From a checkpoint of a small transformer trained on Wikipedia: rotary positions.
Each number is 128 + 24 x the weight over its row's rms, rounded and kept within 0 to 255. Layers, rows and columns count from 0. Numbers have three digits each. The size before them is the row's rms in percent of the matrix's.

# layer 2 attention query, 128x128, rms 0.128, rows 35-63,99-127, columns 0-63
087:165174131092133129134150151154090181092135115109128122130135155125116157102146137130152076105130132119139129091112098127118147131129147099074122137168173109120140133119105153146141123122141127
114:089173123167138105135133105139124149164121116158129107134144102113103079094035120131132138145110133122129112164117118186147091103183092128137180118152115117139137101125150092173094107124112083
078:112147193162141130148123130128127100165094126152104103106134128169134104106135121101139153133112170148152104102107107109132089154146119112099088169145111111163127106135094137151097124140114135
098:087167124129137104111126101115086132130107108109112115103109095131098094130146142106147138089107159106131111094121084142129136142183121168128166111111118159154145153139126137129089103132119109
098:124119087152142134128137138106135104140097116180140165131136155116127152088112112156166122124142124102089112143167106124105148114154154112155141118109093157101144135149132143145129121119198108
090:140129141139150135125145103117180099132118130147127105137130133147123098121123104181136098099125098113138105122118133131116147137067152136073097138107166142153133115165157170094151165140132073
073:146096102128139116087121145152139121149130160094128127139106134145179120164102116146090148148081108157102173165117129131096158122159154148151113123092138109119154123101154132163084150139121151
093:163116156150128145150115148121117103152136116152138159132129139140179114100129126121122108147138145136081095147106123153111172123121101117110162172108154126122115131131148146172178158077144124
088:200130147121109158166112162137146118114082084123128125084164132138145125102131108101110112125183135109110100137114113152126131106079165161125135135133150126139120114155138135134154135102128101
099:104155133164131087149125134081128071153129093125178133148138118096116087113125126199131124118154147098136093127127150110153109082129125144138139123127157121130141120149194105157107145122130103
109:090134155156155109139167134113112158127148130110135082116167095118147131100136143115115109091121094136152092128104166131170112118127129104115117096164147136139142137107100103098103173176155147
099:083125129139138104176138176108120131134137092121113107143159082104169151153141126122140086103124112117128099106096172131105173093119105150114144095122158125122122144116126147196111150145149105
114:132166113167153140134141120059100106112135122174120136094132116073139129124165091150136098089158117090135076129115135105132109101112160106109135074116121118147126113134151135171111126125154133
117:168135116148147124153080084074127102140085133161144168088096101090121107148130134189135147115155116075119117132131120123083132120143162127145097113129131148107113136153152133139124137100126097
106:127101135179129138120105132125116103126111172159145173122110147118120125140126173144090150136130173157133115160122108114144079138155167134136105135167118137178135128168104113122142093131138112
096:126127150125183108137134152125116125134120140137169121122109106091163099143110152143124103105098111104136137105074167139129120154163064149139158102170153142151144124111144108110103092103171151
127:123125179163153116154137139142108108171143147111167119116136130120155112121151148147119125086131121113189099131145157176136121100095110147122141167124147118148139097165167126120096113143096094
102:130103091114087090106103114160168101154109131124164122118085121172099126143114126122116159177112159141070140146131127115136186131128091156179096147063116104105129133151142106115136118116102152
105:155112124099135132113143152099145076162068080077146113090141162121125117100125096128119122144124114120117116125148116107137168118107150108118137128075099134140154150173138105155149172166163165
100:126113110085113095108115152137156111101143146142137147133102110121108155139128109130166140160119120141147132148113126132101150084136146126148094145073094115127086127147091160178155084122078117
119:170167130131089116127106067112101112136114079142150152122119141135113100128121071179134153127141130087093125151132120162127151144130126130161139119105188137075142109150161124149127135125100110
089:133122089128143111144115116128155107118151156099074153174134120138086144152140138139113112180149085151138162147157117124116112111115129157104140124162126139132149134144190113079119127071147121
107:116082142124177089108139109147185092118107122132100137145139132109108127136123149144101139135103153146110155125108139133123138131115124133179103125134120152162130148136107166110124124098112109
101:134146152126111125097120142068140086108112133119107135125122128096116103166119125134085140135136147159157132106117124126145088148109135141125131128194144142109106137139147106115123135136131150
104:158133092133129125082131127106145122097136138160095141163085143160140141152138145116126145167116118134130155165133150112116120161105127124145083164112093115138120122096119121146146115090124097
085:149103127074144139132141110120181136147116107126150144134105157119131128155125131171131115140118131132136129115193126150109120103096141077132106135142090129137088132099137094162088156111162148
126:142131134147117130139121107082142146135145140108113118107146115086133119152130169203130129108161147102171083136120135130134058149134142100092156101179156131158106110121125107116120121104123126
085:154187121128130157089112082102131132178087113158118131125116139104119112120137100131120119120129141132102090132182117106143131070109136156134117181123143104074131123177140132150115140159091107
091:117145162131085133132118100136135109116099092147127120125123127130117092078132133154136160121167163114133114132112111125153135115096091155125130181114150098079146084126124109132117151124093146
084:145086130091148151125136139151113146099168127103087102161167137130165152110160140152142111150161123097153115119113119128122128103120096092124146112111127142150119170113158172142117150109142111
115:145135141148111103107116108135151144091122110120106142107096154134143111114140132124120128163119126136102091180136090163119121132153089141167134119112125137167113079136135147115119124072123115
091:109139131161122164107139130133085148102133107080074116134172123153155135103129128123134131119173150135132102152115093120149165142116110108150125108107102097141134163134148116170107147140134103
097:137129091131133177109110147142115140142135192176141131174137113153106101097090156088142143077162148120139109150086159111113120092107148100117128127113133132141135127119128138125153144138083145
091:111121143132133152181115090170110139152128122115176143130120132120121126129108117140141111117167115128081120159132131148129124138161133134159150121129129135115124133128162125163103135105150118
107:123172160132143142137128156087136154137121100162126137127160121099080136116122115176133127125144142116155114142140164108129134141134142100133154151126103129141116111096109101167130103092104129
088:105112145115113152151113129154177131179109158108135136106122106122148142108082096133137160148080173168091142136127126137139104105126129143132147143163133138095159118146130118102135136136129128
123:099141091145137113106154174157173142132155176154105104149125107104131148133145164078137141151105135142168152125113142136145107165138098130110106109140085120155110159078127102100107104151119125
089:139113145084178138089151128123160157082120110148083144112133101143133130147115146145118145116152154111153116123101108119138150104147114133138076117127150146090114154095156108156125123120116129
094:123153108135143115131165125134126187106171123118115101114133110116137108153163122144105069104179126096148140109074138161170144141121113123129141050117163147136118093121164131115126099111121124
110:134109166133146137176158143109094124132143140146111122112172126107113130161149120088117085081134091123180136117122178155139120131159125109070130120129137166155137125132132134128096157128159141
091:137124108148161117152138150136112144103141118138183101104144126134180128115164089082114094073158128076144114178142093138147083099141122122129130113139135144104110098149141135160126120125142111
112:144117115158163101157155177067108137122152118144145109097154119132105117133182103179135072117163140101149123100146114109148113155112173115095121114141194130122118116124139100142104148106157143
120:087102163130137151124116127100125111153126091100105116112135120119111137131179094162145114101146117128110115097112128119153121099090158127125139175140158096106114111151136136134140136134098107
119:109118138124111130124084129166163127170113144130151165114115130144105148116084157144135151156114137171099128190108114141086092156135106158131142155136132150187089135123120139150115113140136149
115:103114124107144100151192109095136150098114120132100097118124136148119086140106123106156134113132166121178112121101166137118154163146110088126133029134155162132137136090103108122112145118106158
107:151171112151113104159108129128113125094173146163134117132111115128115139148102149122117127146156116122092132134178126120105110165143106140090134133133139126055184133130138086172144101152089178
106:109116108127116120160149096135172139123143150151113129131132094139126157081136146073144147148107140152143141144146115140152120152172130174140132091121087118164144148104100121125114083200172122
110:161150122127141123150145160121088134164191114136177105126156134112169115140085155144134122132101117104137157105123135138127130105134137139087126147096123139128154116148129095133125187087119096
102:121103133096106182108103073151110155142119094131118133093119087127131139101125136105131121135139096123115117120163099118138165098121114145163113073119107080108119094148100147146140153119136106
105:176142158097155113102116109135117177158138101151118125143156125113109138137132108159134103110111136113156129090106146127130123131127104107115159110123138151143134117138122118185128112111091150
104:110120115153123162142132098108143117057119190093110125152116151150133149082139135133091124164128121141132106150097149093114125129093151161140116115158143126150126194094123105096160119142165105
116:100110125130124113104095092150156149119108114128140148147094114158106148116128128134116149156154136147124165163173110107129126116132131144141137144118099095132114119133122173153154070130144121
101:121117086145149135113112125128128171127102146137099138103167130108069122124130119162122122145124112142078136106085100140130087121149121145120166142169155160105076120130131154167153116093120112
094:150129099101134091173129177127080120124151145144121131112141147124149116162167139140119165158082117107152112109124152133088106126154088151115150103141140094088117128095112118173135147120111127
100:101129097197159142121103135137109101150160152130150149132155114113149127161181122104113140130154141158127156131117116127159144161156124174108138146127179143112133103133151118101105122084180075
097:116103128099146180175155144144111148111124170126131138115122156135168112127132136076092075121075106162130130113124149130105138112185101072129128098119128156131124115137110094123150157120140157
102:114098072096131159112127120139174136088116091086134158152139144148125173140136129106151136144154114160082138161135156129128135134122129116169110173126128134128141087150075148140123118116132136
099:119131161125135144139148181148100120110119120120141148130110117145131144157120161126099129149118175154141162133179169163137135149109132156141150109099113144165134139127133130107122143110105129
# layer 2 attention key, 64x128, rms 0.127, rows 35-63, columns 0-63
096:117112158095170116130160107128158127134147095132140118139145132137125145143130093123117102119158111091164134096131112163132134121097140110110098128131146132104139107078123167101104138102136137
096:106110129174113150101130116112115076111146147151155141166136127106144089097125161154114165146122167146145062143145112149143124125101081118166136145115085110130166105081131106145141100122137100
110:122136117126156120176156132111114158102166118103120104128177147132159091123133111134125130089125129082139125113128108166151079117146120097102124150145194113149128111102150147108111118129150105
087:116144151118089129095115113093165126116168136164119130133151095139137116151132120166180168122155159101131113112118136131142147119168117126097108108104152127120118140124154100117124128161095082
087:151126116107111139123126145120125123161120127158133155136133127110137104137077119088115128139116129122112104130140109130131135135173115163137154124137117126134135103141132095152141099116165106
082:076135173139148152158129121134127140097108127134112119123146095120142111146131116115126130125139182116136137122117161154145150101172072148118094128130113151115110123109112106188122135112119121
111:140116113086099103103096129135170079159082143117153129117104163130119149120126136104135146180126118169081170148150147103100125135131100128142130140126083126098107122173086115123150118155137138
087:144149161103155167159140114171142138133129118131095118150136142163146151093104091115122123110125102152156126166086155162099140140124111146147128129114111105127110173156132120119126100056141155
124:108124152138163125187139166114141173167116110117135132144151109093142114165151134151140118096145113094156147100131142124122140112113130141130141155136159139108104101118142149127112122116118072
097:157114132160152113153142192066111116081133104113133138106155095093110123147165132153113125116140143116164119098123116093140134110133208150086119162153159140114128139129139137120117128153144131
091:094150086144130127125135142135166087117180161105185088116097150133141118110142163178135119117157150142108076135138092125171078102152169161109131115129176130147147141110174132116124090131181123
090:118100112115104142125087133114173122122106133081137105129125074094085136127100113155136151157149123112165137155121128135149108078194116168150141115132098106085129176143112155126147161163121111
121:121130152137152125141171133102100129148152094133124102150151143115149119140145115116139084071173119062145129099136109129186124102102126121100131107144126119121126102109170145143117117145156112
086:132111145108175123118120129088151130133133121110113150127084153142132104164158110144095134094160154135146148107147150091155134117122149104150150094162135172136182108134146129131130143084161134
146:127118095126089128110060131118177080123129150121161150102107144135090154130091159099129135177121127178084111152142116128102168130150128138125151122133134130132145132144101104071166096141130116
117:150113129129125172095132147107148105132119160147101132144111158125135136099112151120101128163093096175095150171143148141129114136139078122145139115139110158149120138130085084078097126112125155
091:132094148102159131090144136092123158184104070182126146149129160185171157156128153118121127112132167118113143125119107091107143153080152101139173113141112142159118123094115157134131159087131138
105:118094114137112124089084162135138104128135082095151113110099107156100150128117099100132128190113123191067145167122116124116164080129088135123133138095169126098140171139141103081146140134069129
097:129126148138062120131110112133125085159087131116127107115117123102078124115124101120145138151101147167106116153076106140111156135119098140134120131126165104123137140175114100149113108139127137
094:145102128131118106110104150084141126099128125146092189169118111145099121163142061116114135112145135141134156139132113134147178090151098136136143165115175128127150160133150122117126133122077131
084:127129108134110175120120063175122107132129129142132123123134131131106144095157129131131138135182107155113133144147138117121128111143117137098142167151138093041099151152115110104145094114123110
078:133145164148147114129139127129127154133123129143142109082123096100157113133179172127107124098125149121146099125142087144128125115142116120079145129181146153098094112129122145165046118131161129
112:141088116122138098077126140105149091121137141123129113168130108106168144122169122165098117127130133138153163112135153120121117144118106170118106167103129157099111159133165121100098128160121117
101:136164150134144120128155145119109155150110154167129148141124113060169107129152182133107126090128128102168178123129131114143080138132163079125108091141129161146098127127120109122087125119134113
097:107169143157170110140165128200091156166135104137135144143131115141155103108144109098153105097126171097155123146102100126127097126134125112119143140135092142090143109118129127159099135123137083
082:144110099115131105106090162101108118110122115163148079111134097122159139170137120130117140157098158120138153162196137128145118123094166096103131137108088099103177169082127105156125152127096157
101:117140136124154104117131142134098134103125131135115128125091139082139115125088159135133145108152176136144122135175133102133059133134174143107132078176117150153116120117088138145109106109154156
082:143103128150148149138142120155117174181124148108170144112104143132156146191130144132117098140106108136134117083176124109119178170149171138152127092132105113100172137130145126132109118115130175
093:139116108087121158113137130164121107137157148137138080135108172161130145129150093132186118125139099117104097123112108078135179126089127142110155175126147082117153099124126111149163135093123133
# layer 2 attention value, 64x128, rms 0.102, rows 0-42, columns 0-63
113:131124124213113120160120180116130104165085150118145128123097132098146104118106152169117139148147149120122152140145104137154126107158139122125113133130114166141201164152177087111129113167125088
088:127099106099145109122119117115166096140118137139135117100111106140139145118155117112140151127091173095147143116133091104119096132189167174109113125105129140168099138131130130167131153132146140
087:152130139107130145116119110137134117146189115152090106129130106145180140159101132164138148106122128135178127145086149161112126100142091106118138114119168111138113118142095130141116142112121160
099:145144150100104108164128118116136145107134119098151109111132113097120142106113184093153122131112145120152107127140074174104107167173105108156142131116119156165159164114109153080136135159189102
099:114107104124113097125126156157099108125136139164116100141134121174151133099101122099155124134151128116110094125117084096154136116169106107119193155142151091153137132072119135139127136170148095
096:140157072144119142190118138149092149127129105099134128113165104132073154100140122106124093130160114127115094121097143123105132143169154152131130073135102129132080118138146149170152112142169136
093:159160111102131155125151069147148110103160141128156157139128153180077128125119140130110143151163167123119143115130135124138115112147169131133137121088133128111119157135163143138174121092134162
099:122097172096118167096140097117133100179105129138097132184124126129140125117162090108139085146105124134115167138167110118137174102109105149137152113110181110131170136108128105110125150155108129
090:134157088110130120109127155116167078124159138140125132136136128097136140101127123140104092170183081104089141112166072143135132079100159116131122100096158142155122118106150147111121097158119125
099:127122063150155198130152144124143139122164115144129129134139100143130131176124124119103099117123172107127169113136151128109085170173085152115169073137108160140156132136148117120144138149142091
102:115113125122163090107116086146150107144137094119092117104130112130151145115119129142135126150167102154126133129148157103113120131125114182166144109133110152160110136147126137119117120105167145
096:101090114139136106082114099122133076108105129101119135137142138125107133135107153167123109141158149136142134112103094135116155105081144161155099136123129139155140123101140147082131087129141154
102:130166138104148143139111163137126164122136147132112151112135163127135129168146130129184112148141133123130174136148122143134170182141106113115190133108106089155101163163126101105139124088125121
102:132176156135108146116093143129147142151118120128145154145147103121154123147158069122118094116144164137152164137112099150137083124129113166117090184102111110074124168149176129132093099147115064
105:094109158102114109137119144138133143099149111115093121118122111133083142131187141153202128117124177119125155124097110156116123083153176138109157153143123107153074115112115136104139105113115086
100:155081124144120119116163095103117085124105100146154131145152138156117137089113137089136149146153093129115125124168141077085102159097153130123119140093130154067119139129145143148121121117109145
105:150169095172109122122095149189113143097128123096086145137130120151159149099151142114133115127157149117116107123135109149147163108147114089137149170119099126124125133146143182137157118190088136
089:105113120126129106140175148133133135148181114086078115143139110118140115157126117104184090100121131149126162153130125103127114144126128102121107121183081119120061114135131129136129144167142124
104:128101116149121159102174096133166138122075142125104136111116138148092146139162138132119190136130112109172141108094091138146123098098163122137127125116133126098111136059137116159141130168161137
094:176091145154143107066081127105122105090146150168125145137138141154122132142116082124143141128127129130132115141125125117106117128124139109111142113138139111142134066108130141165145152164132112
104:096167118130159119134105167079149140171127151116106121104101142127183152148125138114146100117138094119124120136160123119104151101104150130111158126083079140170128115142143106143126121131135119
117:141125100125155112159107115114112171103150138132141157073119153155092125134105121127137156133146160121121115119122095147117109155163161099120186124151111170185201155164116143118139141136133138
095:106110155124135148128115088096135086139165099101117127127142105148100123133129093098152129147130134126113122128105104129122133056145072157118090117122145159110134100138140109146144108136127116
107:133126136116149166117130150148173133138136122117146099085145162156155125118128115125160070122098096126141121125116151128137128093096059106129114165119151112148122131118107118139101146168133146
093:138118131130158157107122159107138140092117159109130121175118090123160112151110175115127120139137134121129116110167104100123133077141126153161061120122133127136130128090090176102121122151137146
105:099148124140114036133132111135120131125108094111150143151133104118121111159146095102125125144102168131133114121191086110147115103175140114105146124097108124119139142101153125146128114176112138
098:081143131127115181141130132161093156130140151128117156187116137139108139103141143096114125124073184122125081136120119152154111117085145100088146111150122098146162136118113114093168141167141126
093:102139121101139142096134122159153116133121128126083117110124139149163138067122108156131131096108131136105148135133088194163160097150155102133120162136143143158090111118147134114139074115149103
089:122144086111106132090139122137117143192093177119116136136125133143097149138141136173113139120180111126152098148138142120133105133146118124119088154110111119167152119142147131099145145173081139
092:107145128084113131125140188144154130138081101117159150127099102117146117142129099128163115134100181110109107131151121147120142118153140141157112123169123151170139139149111103148110133117127149
104:062102140132162102117155165134116135103112117119126131151173125174132119130122087126141155142125128118145159148115113170140138106141115114114161125115145124149134119148150144122142114122109141
104:094110137155116137109141142162137134137114123117147123176128111131122097146123144096101127128156131127116152115130148032130125114124150160126127101126055115162171115158105172119114110129198104
100:090101152101154070100118139128093129160163097134175104171129134124094121124093132131086098162095129120125107122160112133102119125159105136166128097126156111111120113173142167099116150163125115
096:144186085143118153168129089174132179112096138101120128124143099139105124128167106119129136154161177120148122148149099144127109153103121143116135113153114099124156127098064156092115072122103127
106:154167133122132087131121150136128106150134162087131129132083148126118139121126143105148103105066105128133126115123110101130130147112131149100103113134134170155152135124138123136137146113157130
102:201143104120113120106114177130134147127086136141110106102133120125097130130112093113144150129102098105117124103097161122127152105099113094121146089105086130106104167151163147154161126104089128
094:173103153119181135141108133118112067080101139153103162111143137123073124077131141137115119140175114105120112144173103164126111098076162119129122124120095103145067123127131105166117148140122157
098:123081129118139129154142099176128130119094129119145122133109162140091155145094141113131133135117087153118132141158163097137114111154126105152151119097137133146091152145099127165105131146110113
106:139111153110131181134116139120099168132183128146068156125115135161118134138087126102153116132118081122165143133111080156136131134183091081095142104156115115113142145116110118116139134104127125
105:107120078135117124137131125098111148127159050131154103094161134147094122137130130123119118109159154155103135133152181120082134107139100089144155104139098170127174143151121137132164145162116097
091:075114120116097135149142152117131138139161133121119131098163131112137154131099141123136103135119084119076163103081125130114137173143118127087180120153121116167127108109132143138119093111158050
108:062123130119133103104124135111129115142166139170102099169143174171101143136127131089123108150099134130142110147060151085157105159133128135120162107157122139135118134125127097109115148139167166
108:111144156167109117103122086103158108146191118132137164148137129105130119157130136169097130143112169122122126129145208116118120146160170177119100132129133119099090100129152154136065136130098133
# layer 2 attention output (transposed), 128x128, rms 0.104, rows 0-41,64-105, columns 0-63
093:134136135115180141150093084107104146129138108187138146166152109124117089083137105121152110130136137147154144101111121170167106142128123111125125161179151101094126112131151130090119126110126086
086:086186148110105124152135126089117159141138094111117152146106129091154180174153112101111135110108114107152104136111152101127159141116133131120127144166145166121135116162113092154134141127184123
091:147164124125126109103093123096151104097096156084124078125104149109115151095122170083114091135113147150078129172190117116089129133091125139115120123155111166132134127098121127141169145135175137
100:106113127159130140112114133177138108126125127144052122159098144168155132117153107145092126108146153121089126121105155121115172109112141135162111158135071131149143107156099115106141141111084137
092:109121130121117140111148111102168139109095123125116129153142180098146153098166102142122129131116131123150140138114135131096117084112119138110109132167089146108153118154109103148104129115132142
092:138092124124157100088101100122140148121109130129148167168104098102148155143102157175118129143126127153127156134164126192156094114138118149166106145118129154140137130129122170153196148139107162
078:147090141138102118151125163113185128137131137104114126104174111128146109124187131108161101166155134133198144159175109160127125101136124141147115138143108117133122148112146134126121105137122149
098:157114072137130131129121148151129084118127146110136123091142169137130115188142137133116153121127096092173140114130101112129130094123140132177106128106141080113122140143125128125165120098147122
112:140159138131129132115147092071156165091125124127099135176111145157129132157122170163129147121102080140107089131084175083130141168118159162113109161123117127109125147120105088135116111087097127
088:079142185128138099124102168120117085127098122131144112122159121130151138133140141144122170167131115133140119126157084147151159143137124095078140183139103160160141136128096127122166083127128156
094:168130155124111173146113122135110145141119123146155160111142152110147134143149086100121087113120110065142119109125136111112142155079146097111120122098179095082116124119121129139172131158094082
096:137158110124123111109105130156105121120115151110134090101147132119159139129111128109122142103073127103089121142155134111143120151189100110118123154129160122105154133126133073162135145137144054
088:186127140166105138109167142163172135142116141147138098118123131154101127083141120130120111162112168138133099144098147170139096115134148123147095152134148140136130170128112100136155115141117139
108:131116112138146174138161126130146101156124111162116107133095166163091193104140123154171156101149128121146125096116140101119123145139128102109150111164130128136124154174135095118135126119111104
097:123159112165120163153158136148099119163168133167129132139119179125087125126174122132121134135126102105148101113135118119168139145128098082162155109109115112082162122089177118154092132103153097
108:131158161138166113117108132087144153119119126116148109086157154117151129144126121179129074123114086129105123132101133191135153151093135115153178073134136126144132162129114150141131142143083120
096:119137138089131118099128117084140101127133159145135157158120123098151146139144140138128139112080114138125113159072110147121118145120117119133127088162105139128139116149134128186124096104176144
094:099114149147141126122164122144148148128146113143118148150134136137133166082122100076097170157122127097087114160158105092143136109136111109151139153129146103109161124112104169142118130121143120
081:106167132164107109161091162163136121103157133161138126147110101121108196129146119119116106120123135112104144118136120116152132144155106104118148145125108121082152138134151121146098135129145123
093:091140136105113131136138129165085123114130146135143137130066163129177154174168147107155106147120113145107132116149128124087112184115178127144143113163159164125132173132174100133123139092129114
099:119158165077131102113175119100107132127106137109123093140162078087098134170094121120165139117113164129131127132102132147145137170159125102139115123139151150128107134155125140099159151114086123
090:130132128071101123130128119104118089124167165136158152133149139120131081095105139130129132157134081143061100161146146128144133120110138143141109104075119096095085136134151130116131129132097112
088:114112096153181145136092156145144130132127130111120145133119168141146192155098152139147180128119124138153119126159129129149143141101126112104118135062101146106158085103177130122100144133134118
096:119101140082138128087136135100100144107107126131106141168137078096128162146130188114140167154124076138112103163165122126125156141131134180132133108167073100133089118152142146120103096119114126
091:063108129141084115122122161123117158113159150130144084109148113115108108084141128184144099107141106137140102155086121178133157176094112134146140133112140128119117105121145087121131119185133140
100:132123089151176156147084156150176124099094143109106135120095128132173128110158122144133146137136128115133152108144144139099152138120136153132162162134126135137096127143175154101137171121159143
085:116125160126147119107131130045111105135155159081122122100145151102121091145125083140138152076147110109114149103175133163145091103169107134134136130117090153113088108069162128124105158132119138
087:115158118134081077136122123132085116111152125122160111132176132141137111113123156093150173086082122111143146097137120091097138159123149125175131143142148107132120169117147152145134138114098139
083:107107140111124137112072105117145142117132100144119133109144114117107110135138136113096122106121129130136129161153114116134130115114147158114149140078117155104118187152094080181149123134159117
095:105121151147116121154129097160134181099136112142076110126136116107136158133152085114152121087086099139106176146138111147123126123152142152141142169103137143162137118126125154169108134126111140
115:147109105137103141165104109145136093132125135135092123086102107109124126079159161145110107169126180110120104107157144128101093111152156129134103140149128118144116107135133102134097113183176092
096:137141154128180111130084148159148144158110132112154121122113117128133177141114098126145137124147148140130129131116111166181131152116127141113155160131164100123125138117164137146145172098064093
093:147142147158094149140129134106137129144148128150109116118136123118167092140169151126140143086147079110108123118118126145148113114076174120165157114140124143105143163080138109139143123088132177
088:108125124096152138126159167120116145106096170144130131162139109115171147171133167125153157087116095133082167132095135095098156133140116129117140080080080167104139109127104126084121149127128120
105:133083121176115117096126127115167134112126077143119159144120112159141162095107144132120128157150183097085153131139118197114126125115128120155112121081148069128160103125150156147138157134096124
110:096128116167148120142152120091097111095151111128156106130135118105161128122144115104116108161111144167117091150143115174142140102146135135108118115117138169154066108151083150137078097128139152
099:095115132152132144117139094111097144168136141060143127144153138131129133153108153143131087116074131168148134128106136141088144167121148122105173106155126142125147122148105106175127086117121142
091:157119131097131102093097130108127119164167146137131168110164126131141120130156135137093126132142115138133172100135120146109120130108153118078103113158155157121104139107112139105161142143108162
097:123109099146180136155133163146136093180136098124153105156175161119115149126153115137133131137152177087121129125156115110102111088091107119124193159105141095123143147139124142166132131139133126
092:145115130115184147103120122166104141124122138122106161145096122133156096147105169105178109114114125151186121203090116154147096141125141156107138127145153081146126155115137114135085154106118164
088:114120147119102122121147116112143112158124130108121129186105124105106118168097130144121131153132141116120118141134186119133143088127150129138078067158117138116087129171135147097096144138129158
097:154100120128088141103109139137129141134124172138135161123138138158113122048125128171134105129125159106133168114160082149114098099177111108112123121121120145121168150113125143156150151141146153
109:133161146132164158141111139144089112143121113061130113116068158150201115120096160121109125138115146111111146124102111074147164161107157152101111115134106137181117135083110090144100129157125137
098:195103130132173136109146156185095120108145151142134123141104119122123063131141164145094131149130127153118114120145092142145102109120107103120086125096114105118122126093171132157140118154054127
091:122127106114111134139163121164132135147161129189120182101159061154146135146134096200147176134170130150122099127126120125161117120158137095123133153106101119114119139120122158101110115121143163
106:110120152099135091123112081063117139122099086095138116144155096096081138169170176118145121183137153134150116109142101118143114133115129145136081118129149123119137167085114095134121151141139133
103:128133149147103093103094120128071157105130082071162112076120111160115064153131136124138088118128136134113138124173129123173149101150147142162106153116183102136163092105093123141156112144111134
109:134121085096117130138121123103154144095130139148081117118134125129080106129101134071153100134135144105134089127132125107113127132100124109120116097126160082119114112141151126114089111145130101
093:120150079143181132115133117102180122131134117136131136125095170157106143146135130150116147113105129113101140117108137119126120140059142078159128137117175095101130111140112123132150123113082079
099:158136157110098126144149146135099144127135143135139109099087121153171124086174093169143093095167151118127131106128143141145151135124145140089181151117134166112099147130138131124143102138106127
095:105122157145114117126088137132118082126121125120172137083105139085125073124156105098149097129169145092143183118131089125095136132117120102140111073135141162121128131132122131099171123142130114
103:162118127149134138079176098106145180123133119151092114156106131113134108146147115105148089105083153160126153132112144109168104116146142148106092081139136128118109077141128142113101144121143089
112:101142116109143148124125132099107100183159126132110120136142130151081077128154137139140162118097142188087145134116142100132167166129124154151149141121123081112115097163140098140114102095131099
097:113135103111169137165152143112113108135131124139132124141114128157090139166117178147111134140182133135151142095119127124118147123092137155133144103118094145123078136112128162095123107137177140
104:136153115136127115124107141105164108106135131161136115097141117111215139145136127199168140138129082120137146098160116108109133111109093141124129100106103108125144144112149150105136138143145120
100:162166147119152085133087123159123140136153165110139159121135102095135122102101114111079106131113148145186136092114098138159107113113095127124115159118113102082105120083129177108135124144112136
106:144101091110115084153155121137139166100101150151090106131144058137108144146143166153150124118162191137101122132174153134113124143119124134133114143160112119156115109130150167099173167143148167
096:101071107127129158126164149135096116150131138115139132116115144123045117146122156097136168144147155107105114144147112139083106118130130140131142160104187167145157105126180110100142159135140109
111:115134125141131108131083117182116164139144112088098115074115152180123117117126114089135129140132140127126145115129158087135177138114125148165149161128156113113106161124154176091157142137081123
094:111160138111091140137145120115078184139118122161132105153134117131158097160151167098170127101094115120114117115144149156122133126139137163099114104134090130120155117161144111093150134115162112
104:148090114157167153131142095115133105125097128118171112125101171116117152148147131120116149145148151099161112097121124128095136129100146132155114118108130133130104109105093165139089104140131138
106:182123133137094127110096128095123135130079160125124110130155152123066087116109154125116170074092110154144121134121123138138114059127110135133126158100133100108125139119097137119132140150121117
112:144100150121132115129090124104101142114136119143098157109106130132125116132158164143091118147144091143116134121158141090128117126101143112114122118129079113131157162048108145142133103104181165
116:145141107159149113065110143133164142119109154112072078120091163134148168170145135155133134110113162125119131084128096071129089128125100135140127109151111116188141146122157152176121140128115131
101:143131180125100131130161143146115152140114138122112124140112123155105101128133120129134137134156132157094150163056144143111123117124146124133155163123175131113048151146142121123136156124108120
113:126120134156094095127152098127149144132139104146115109090172104176138113124132120165114118126168157103150171112111157136134123141160132080171099129072132132120103133118112127128171103116133158
103:159134119120182119145132087117107141164099107147128129151094159132131094148163125074122135157109143100098128109133150115155169070140150131115083152123122137121111126136088138110138136094135113
099:105113154079106125119126137173078163154157164098144112133148130123101125133116114145085135172158160088127103152151134084117158161134119127153101087117113144098131138123140150139161116114093092
110:093132120137163125119111164202147154081082147140136116148074117116145120145113160130116114184114136142128136145112114094108155106108142124137099146123180097152134118174098176139166115155153093
108:111116139148173152155131115105136162147111144105163133106099141157157143146122129134128072144117148141123146098110150138128138104115119119134139097119109122122158084127091138097145116118161148
092:102166127152151147127153159086099104156132124124111124141144123116131151104129141097153119172170124119131175109110154104096144104115097118133135109179128097179183090092153149109098113148126115
106:128147120067089117127158113129122099124161134155163171133087114140157122115159118099079139170134193096134090114133156099118164140108101127100111079133133161114138118118105144139163146120125117
110:130120149129110124111195141122111173111108108137109135139137161147106120152127137085099121106154119157137127126127118132152175170083096161157154168121142135098157118156101160100151144135126128
106:122123121144108124127164121112119124140116091147128150158153152099140106089165119091121136151073129098124126114163126119129119087132133126146103111135105134119168093150144114110109134127178138
103:131117153085140105108155112123091144096109081126105135113136128102078160126133118138145094148162143097139109140151114139134151145196125180116135131125146138162091107150165130099119178136117135
112:093136106167104137095078110165161095141116117152137117112110123113146116101129101098120125185123137106151129154167103116141145115106105145145147166170168138119148122140121131142115136147135136
107:130123157117166123168163110122086132104117140124128115132132099127122119144102143079117135103120101161167084095148145074145123119143106098116094121115089179163102210107118134123165084112148129
104:161119151149118107125114157137187091121097126107106115140127124100116112161121129111140128131098111098163110131114161130126137130053130131151117110135107155104136164096175146130144124124117135
098:115145092097109130170089160142123112090087142188128157118103136139111119129140148100143186132213102062119110146146100097152119158109137118173074150088149114139105088116140127108132153145111130
111:103124114135104127171161131148135133091112128119148122152085127120096143127148160151180092123118151137140067129137145148127167148118094119162159124081084120183191114134156174136121105135139125
106:158127138110109152106099114141145146116123134168092130080073125154113122159123130161131153129145079120112136140146148148174117123099181135126110160137129112120129160091114172111139177126153100
116:078108123122121105121155119057167128149165156103076139136123150128084143086136130138131123120108130129082117050137099116130160113130134135117123135126140129147124070149145153106130131125120104
102:178112114134161098120110135102132151106120084126116140074113127150126141101134133136152065134132100126109157109151103181150154146111140139096149145142153122150173088104095147135138107157103125
107:169110139101131107103148148133102154086141082146098136122104140136147115178136141097110137131157133136100109124155143129163138115108155116158099154130106120126128103169121152114104114137138135